Weights of a small GPT-style language model, trained from scratch on English Wikipedia: attention and MLP in parallel.
Each number is 500 + 50 x the weight over its row's rms, rounded and kept within 0 to 999. Layers, rows and columns count from 0. Numbers have three digits each. The size before them is the row's rms in percent of the matrix's.

# up: layer 13 MLP up, 512x128, rms 0.151, rows 7-31, columns 0-127
# down: layer 13 MLP down (transposed), 512x128, rms 0.149, rows 7-30, columns 0-127
up7 099:482432447480441444492393459487599523380599476472542494482543416447469543371501462531464455488496584539562543537479525473484494517579568483506531520487450566424498590550569472480504481473550504432456541507547484462547490526426518426498505445570461486530461516492493472493440402515491458482573407545520525506511517518579515493546459527438507454615470456446496560573535413648459486534473
down7 103:373436473492535455543462488543485433409487430472551483484436460565446439521475479466551545565487455415512563497551505492542433521451492546449468524472472492477611428506458437475531514534454576487473548494609538590564451437540528525438607525599573533491510499526390499599507484569500588465424500492498524525516493444516550555433494523522531635553455504495512518516440591496488468426494
up8 104:431473353493507509595521433569521406508474460508496451515560454427535489456470473509580514478587447610503519518540539461653532509467543453455479591536491545498550581598524612619520552511465501521491470528444467501521505536551498564534562488473447454492567449436443518408525496587431531519426539570485532506501460473478385496485466452487490491485489439507537567500479490457527514456450
down8 107:555572470452564447516514515498517507454501527594520492527537522428560584503513531398528646502490471524516490506560524459528550512456489542560395450415446487454574481553478469499499557488450519515553510564563540407525575473444483464517534579486451443514481468500423436517434461605520511488459469507343537415508482483497506471541460530435508499497418538513451482637441581428471523488581
up9 096:497539532455532442592528489563488484509467432493435474533487344505578434483476539516521514524465512554515552626427480492482631628512580463506538483519451495442496483452587545515469562486491521488469489530474478478438475485525531500519587561539459462487491477459501577534564502494406426548467443506516503529499547603504389432458499484483481472460570475374435602536493575460450553487558
down9 095:529444505505443479427486449528490540496569574474477486517487557486438527538507487469457522440471433481575380429501449565452403521488495529489538550392606497500475608567507561495536546476462455472570464444549505463516541550511430520460529646504497471538439492609493489573546517557526575541489474554479448541404484418506487461582537443483623468495442531554553381553515497515529511502521
up10 100:501394541523475646561484620534495530487476575413501497469477543541582459549462521568486614570451429477512469432400474563580491519479448460465562466540547407526494486404586522475479459440540530441464472539509526557456470510578562483461473483552509531517429547561534498392470518425476547459453493444510466506524493497478483454518494497570512544580474594556547468411511443510433472523538
down10 099:489573496540516436489460517509481567571540474474473623548444545494499432538557544452458463439496518478604466592544414486517468491544498466583446485410575528471513434542444440511560576456476502589520503530502457477574499471396380475570513504403436463439531541546566521560453539587505453461537474511449532505360517474462514508533566526502522545489483416389550529504479475477497567537473
up11 103:524471407560547520427592461502602527435543447481528512473520482529500486555389525491496472425506468457438597544492441577448535493439493512542496581491539485510493447474466458442468591458430527472467373556609511516569480537554548576556413483441517543546549482436500458541542620526537484438499561514468506427536534531515439558430525411582489511444483484405532538518533480480555557507548
down11 097:435490479446513482415456471481421494493444537594455401538463554466539442467576446484560545479484435477462478487500545493445541442457504567419612539463571449499496391519519502582484551470545511499534469433422476467418540492484510535548541461392516471554597432527447560485410510589534461479507546497519361583479453553515607562479522474540470517470523512535456407508467530465538502552541
up12 106:523518538470479547402457574523514548500501476530544590511608424477473488486488484574557499594468480450477471510571549586582389469517517480512553411472405446440464508513538502532478507376555577510490444493565496503529492556544551542483479418481533507444503468491511585515503468506500440466427504404455500446592551624582439491482548560584474542469493537460522464534483456495498479453639
down12 113:430510443499509399388563414424473473549547510472575446479396511490522516545445527445481473486542514513420413592515486598539486539481445415470530495495533502521447395582431540499507457454539496520434446517577476511453563484494532504474562525476480469482352507540570622500463522469499571507457545415496472505584485560481469552586482432564550474517488544472488471428525493478473471563417
up13 098:569545471459609527472445524562513557596603481485575466508447429490462600436521564495476525518497439531497559515490475588525454508460412547471382482588493448485553553498591484472531494454478448501454470559474519443538484436580505349462534481454526489502469522436497463489557496429512495529510523390550572515507432543584518459515515579521562416487533455599523458511467572466489548459550
down13 096:558457551536485559522543489438544567547472478625494550461571489666515512509576513571482505438505552447588519614448450387428568437589474423479575427484459447460494622589570424552469528499490447544522459491434520491495483556478518546473529528482506541557539429551466518515522525515436458523450552483472435484452587491484440523476427489473478477436511532478485499485535534478512431553517
up14 103:466495529402460432573486500480505521498472466464565552536566444435513477475495479514487473531629538610489578524434577456487562482508503528509443501495471599561570493564530420568413592472526492536593413496495438431427511488441501468534533480393555505444522551508532508575509462494510550465484524584488448441466498533486448473560508488416423493491448588375437458451471428514451425526517
down14 096:517567423491607530441571548552559487458552427490554563505508497516496441547551610511494436511519516430477523557447498505527441472561536553570514568542588422450464430544518516464467513549486452501433513451536495486562665486523560488479597428478501464480444468463581533437434455569497548436478453528485527431466484520453472532495499551564422420497470505489504435496539467503552407589602
up15 095:589516499501560496519518521501520598518582497428501515485473503401556550574492498542474547537565471469468445433484378564562476526468546577483461519530508542453475550505494519537496467561506460448416371558462429541403509536519531467374538494497444543470535447488542471500456542603498490457482433537485552483534522583458417432571416497428572508511498536643569488512561437446507472476512
down15 096:461479500443520511499385490476478510589548445518516513520461531518369452504524455387426456453547519484639525542532606446484494445556485541506531497499503409499459458538518542445488597391537475488553588524565476448591547477466540513527424508455527450499476451510510475520511479435485535486521574623517609615494460454428536535483506479602477453468436483447557524428531503498461484513503
up16 098:533492612529447484492527517496491508470481529539420459505479482493494593458570502493536560563491581573420500507429471440550543444477488576548441593462519476485418542482558396496505431488534540503492530513448630567492542477445522368503517458449459544532523535556561487446410549415473433506484568468491437429533501579478466456416573584547416483445533529517471474586451511440470505423513
down16 091:560606491562493522534494496576480513525549468524557577461548472483527418545452599484463526376485497499561489508537443473514509485511477438507581519573423482476593532554489610543408570433476516526506517491406442449513527479551508539476448505489481540458515529579529576486505503604511459520508410541500569487387455457492470502607456411556437559484470479505556515488532519550476515477661
up17 096:542493496519574447528453528505491509458566483538497450516535515386588476432521507515504484498567530570570442428542427396496545538460521465532411506543526407597572468524494496541526514485548528570531559627547447546530511466481472539618505512427410444427492468499478441514484455455500490567481483503596556458547504549570527534527586576420419488531547473447437486560454427539549500529408
down17 088:542525547524491509536476509621456578468471445488516531521493486590464520394460412440577475552520490498568446544477473544569484556508446596477544467489442535454479511545510480343474437530441525483444518468427526504581470518484436548498525609445479498543547478411429561475510491517565518464472446551511537450417524434517482514585408474582598545495429541478589505405536512483501563479541
up18 103:554485478465481488564562427485443470529620458423570490458587454434441532483455453473427603487450521535434522418474550589520507497523495473419562515519542528554578533516395591522426442508441523514483537534516534500560568511488487524486561521485488525537450480498405543479589538568425528515526521492489667483494461494485458533530610457491525391444577463497541517499446426503517439511513
down18 101:544477576482371477532429493467504533553454556559431464598561462457530444493527481429523518451521481387516525486543404431423559526539513531574493557443499525503505495514412418484546605381563502420489528451548512428477543473556504460526561451464441573478538591499439530530522535460531443425531519390536549479522508447454456501425447471484497465502567530448436451575519429563486494496502
up19 096:459461562470499436512558455512507506494465559520556432498509530573546502516558522453445520408466451467396434530410545419368549569469592486466538464596539451435591492459552499500588520514548463558516512446524467417492512486431461455581518463449540490542527472485552543521518506510627525467416555501395565465492567480507535412416500535514499603466467470472419477508479436528451454465482
down19 096:434535468483551447484454535443480526466493527477452485510544506483549462536467469523552476540518499475553456448567438544598422415575438511532494576389513501585427460458396453434423474483475533481452486553495559538419466490548509557447543509475509476472549502561431541505553589594300529493560490455553457488498515561505493556560556498515567446592469521495607520480520559513545479460461
up20 101:454511496532600412511497523541452511431514482469507495510612525528516472525544474558538469483503470457549561400465563524428481494519516499547364564562548513493566502504533461558419468471517462559519516487531469514457484503552407529460512485515457441491465471430445540560526472503466510418500550610513397511550404529403418557486536383469497531572553562544462474616424535460463616481531
down20 098:577504452444445459456570484547484587553424550473449471548384564491548533570506548487532472494478548533478530500433517602510493491557610513410514452446416578581522536488617423514509562540489581483452512503527477529592434519434557511532441510474507439492600520551522420437494558528424442493490535499440495517423473463512443496500458506396476519508442535459504410476501520395537480458446
up21 098:518528524471494458502406515486450515607431408484496455521489571489531508599472442565439485575529429496500524509479544442534536503410516477596472528550487412470587547542568476513465597484597514440407472429561505516570610425467529539541582455476535570566437534534494423520483476504486444547454456462446445558483505557528474482464392442532530504435508498439521436436499440520476405468532
down21 111:450529429465452568453556462502400473500493457440465521555536593486508531441456575528602489424498512534464593448478468492504485547517560405510508509533555587594493388539565500501592508448505464387443492506435532546564486492435595479394517468566592516400499560576474501506553495514463531510418418483533552495491507480525554457482525485457442553484566471491476502561440492496580588503524
up22 103:489409517533569533460514495522507461509474505481501486412517451492494481532467563582551468483482566532527539447470411558547457511562498488536432466546417546594514513470538340527514519466446485464527435576457481527518482398488478493542538488483460558533512545472463466492534472516495512630571422526546544449558432546523529639499427609365492560555472411505529522496473460476508494607552
down22 113:473564506481554574499472429563530580398523428466469494502487445496530419492454626479541390520511415510527483489540493378440513473431495500522504558474484486545463605471537547507553509521426525560435438531416428472438441414629515442562557510634521507518532494501459496548448539509565485500522536499490596448456419471463469562511493484428498526461506457426488511535589492445535506463506
up23 107:479519520486411578575586542548437526507418511418545461591473529509539484423557462460506502520489497477393487526538597591451501556478433517555610514569410496511580427450557559454423540555526425545452470505500490607496511534515387580479522447553493527511441409418451447550528492450477545523512456485522460444503504574529463455532539478520431481499516402537528423493513502491468514578532
down23 103:474594545548596458512515471566517513488469611538411543502487482532483477466542502529424495452647471495494455533449601481479477538402514500549548492503557362450470500417517586544450476436513513516560460498613505501521487471486526565571550570479537497472532474441498492538527418520550514396558499528483496498432470447454470562503526427529589489539429500493421480628457493436477569508535
up24 104:540527457491501462513346507512523396368487554538406470455445507468484462545565513480495483563591449568518505446496454589483492384491477459506490466492470549489453498512495543472511480486495550520492446548558513502510383432629441539511547513447500502499459447570508511462461509436605518569465461513527478480548428557473558570500485532514551481507532390490560501635498457492464415579551
down24 100:488543503584423530544580560517523541433503516474619536481532628569446497630393547431454531440540488513467425560559543511462486525499590554515516552497461482502514583528523508523477419514474494505511617499516497453468509551432540520495484510494528517481527517567602550541452405548475447509487633449505424585467495493578516486421554542498539544467442564486474471399490553556501498490508
up25 100:563479484554536494547542562504421417621432514492553450518537500473446453421525533478486559429544503503435517524538541595544430449470465529532453534620506467514455533498498424511629418484524464498495411448472463601486494474537505511517524419499510556515587411503438548411419466524527424489533504410480467472549467486484496577497487620547497502413517419494512418435474431543497453482508
down25 103:448522606532481493526455516481599577490497523461553518579469548464543492502418583488534486507474474511517413527507512585523551457524501495580521574398520379480476469497510561420470522546482525585489499456588516477496492553547483448431517499529479553489452514497486508507497562502436486430524386439590478493475485585424532411508530488420428542518467522580562586642539540547571501426436
up26 098:523495521489458499513378496519521505553508472481521449471501475507580555462450493458535591457458553487489548489497580492500482530505425562500540559484566524653546440538508474609486481528424504549398454533436590485475543424466380521510476506490511547455473423550582401450455460515448452524517536462426457492588540563462541547425500524505463552469458464411545432468512494427495414554604
down26 096:586581522493516510439429517555600546547446503498508485366572437540513446527483508483450411509581548430526432405490491471589520555500530438535508500504405486495516462493431443470466505475450439453499490450512549495477467498524478478561469619536511547570538565445516549463534396497468513563408476454531537479449489499552553531475520433487477561524436452508517537557544551618397454614485
up27 105:435505467464469514459446562473587480554539457425591521463518509551476509486496495427553493533535512407461492447423405440463546551506509493495523445569397467517526491544566462478459533549477560565567512470443490495452511441565511483470327477510579493494520462524485512479397467466453511541503579426498470431527475534517588479378496513554417467458452532524586537503573439517587450607523
down27 106:637551476524526524600484459594446566548412561514375410525420498495462492513529473469557462502456515546469558521483487505506523520524539492463412498468565507450425458448495501470645430512479512477533519469555585478501469512443475485545567499485434404553480536498548608485544528477544470508548455471441479467452488441449491515606512594460596517497490499407486502457458555574466505486397
up28 107:510521488425529452489496561514522491435626466491578582524477515509580597546479521490502508509497499486494635501545478488464555559544472515443536447529447429524458509585440557531539441467521552405489373529529455536461499411497486472408477533582402597540518481499604492603528440455582538473497467485484477488449503527484465493443531619519463529584486487470529582462558527515466534410514
down28 092:419503510488541524469488525479501531539420471533486531468493406458483513465450518450513544459462470531561443533511606495420498521359502496515487548485533587508506586471519476523533526484509435568486603586515559544498242491511578520534485491482554480569570521470447481389515550487516500534572519567456495519520463437444511504440564565530479531431567536568520550533493502544521475529524
up29 098:474515567597524495501541425495530502574436525517512405524512461483577568483529526456546510571468520506533611529423504432428555486444482554511485508553411498473494559482427504547480518529412431570488461452539517358445464493520521483520364403622501595444480433508470517584502583487510506550492529507497548440506507381532530532558524468504536450517510544500533468549407468420527526498555
down29 093:609471461478391537493400561508443492429449496480572584479520536404435464525512514479455476444504513550507446537429482580491522542581475459500493458528498482457533556559520453458582471482560473596582543440579507596491514499467455489449532568459496436485545621531485544464591467445460403535487493453494484503505564553576450492501375498484479438521438483517573535440485470547477465567409
up30 107:566513458589533552487457558614481490552371506363558418541491493579539521498457462505472476492492484586494558542400404502491512545487498516447495466638495451515527524498565568583480488512514493560523526549431419487528461526463462485474460538474458521470478436492512581534500461572486529474552492440385465506591533540502625487475511483509557474593451572442497496534484455436493429552464
down30 134:548500550584480439457472455505491519400375525442561416446528574503493484551508454512511554508501514591600503581419461478505518435624462591480535373508518497511460492500485457539536514515467549473469496493449483456454561562444487452503490536541509412478487454482547544586457500564381511459565558514482520460444438568557531470500490568450533412539467456479586456547450401475541513575514
up31 106:545569456548542517485461601481574607454523558463523487420509573532478470480469535459471465477427510540493514435434370467505483520555459511474511452494505591531495503494566517537505471595470549430498446490469482489550607429612522449443499456431527557593533453441454532578551454623461483502467504476493519441536507550504496541478445495534456530542445426497650505532466545490396433478540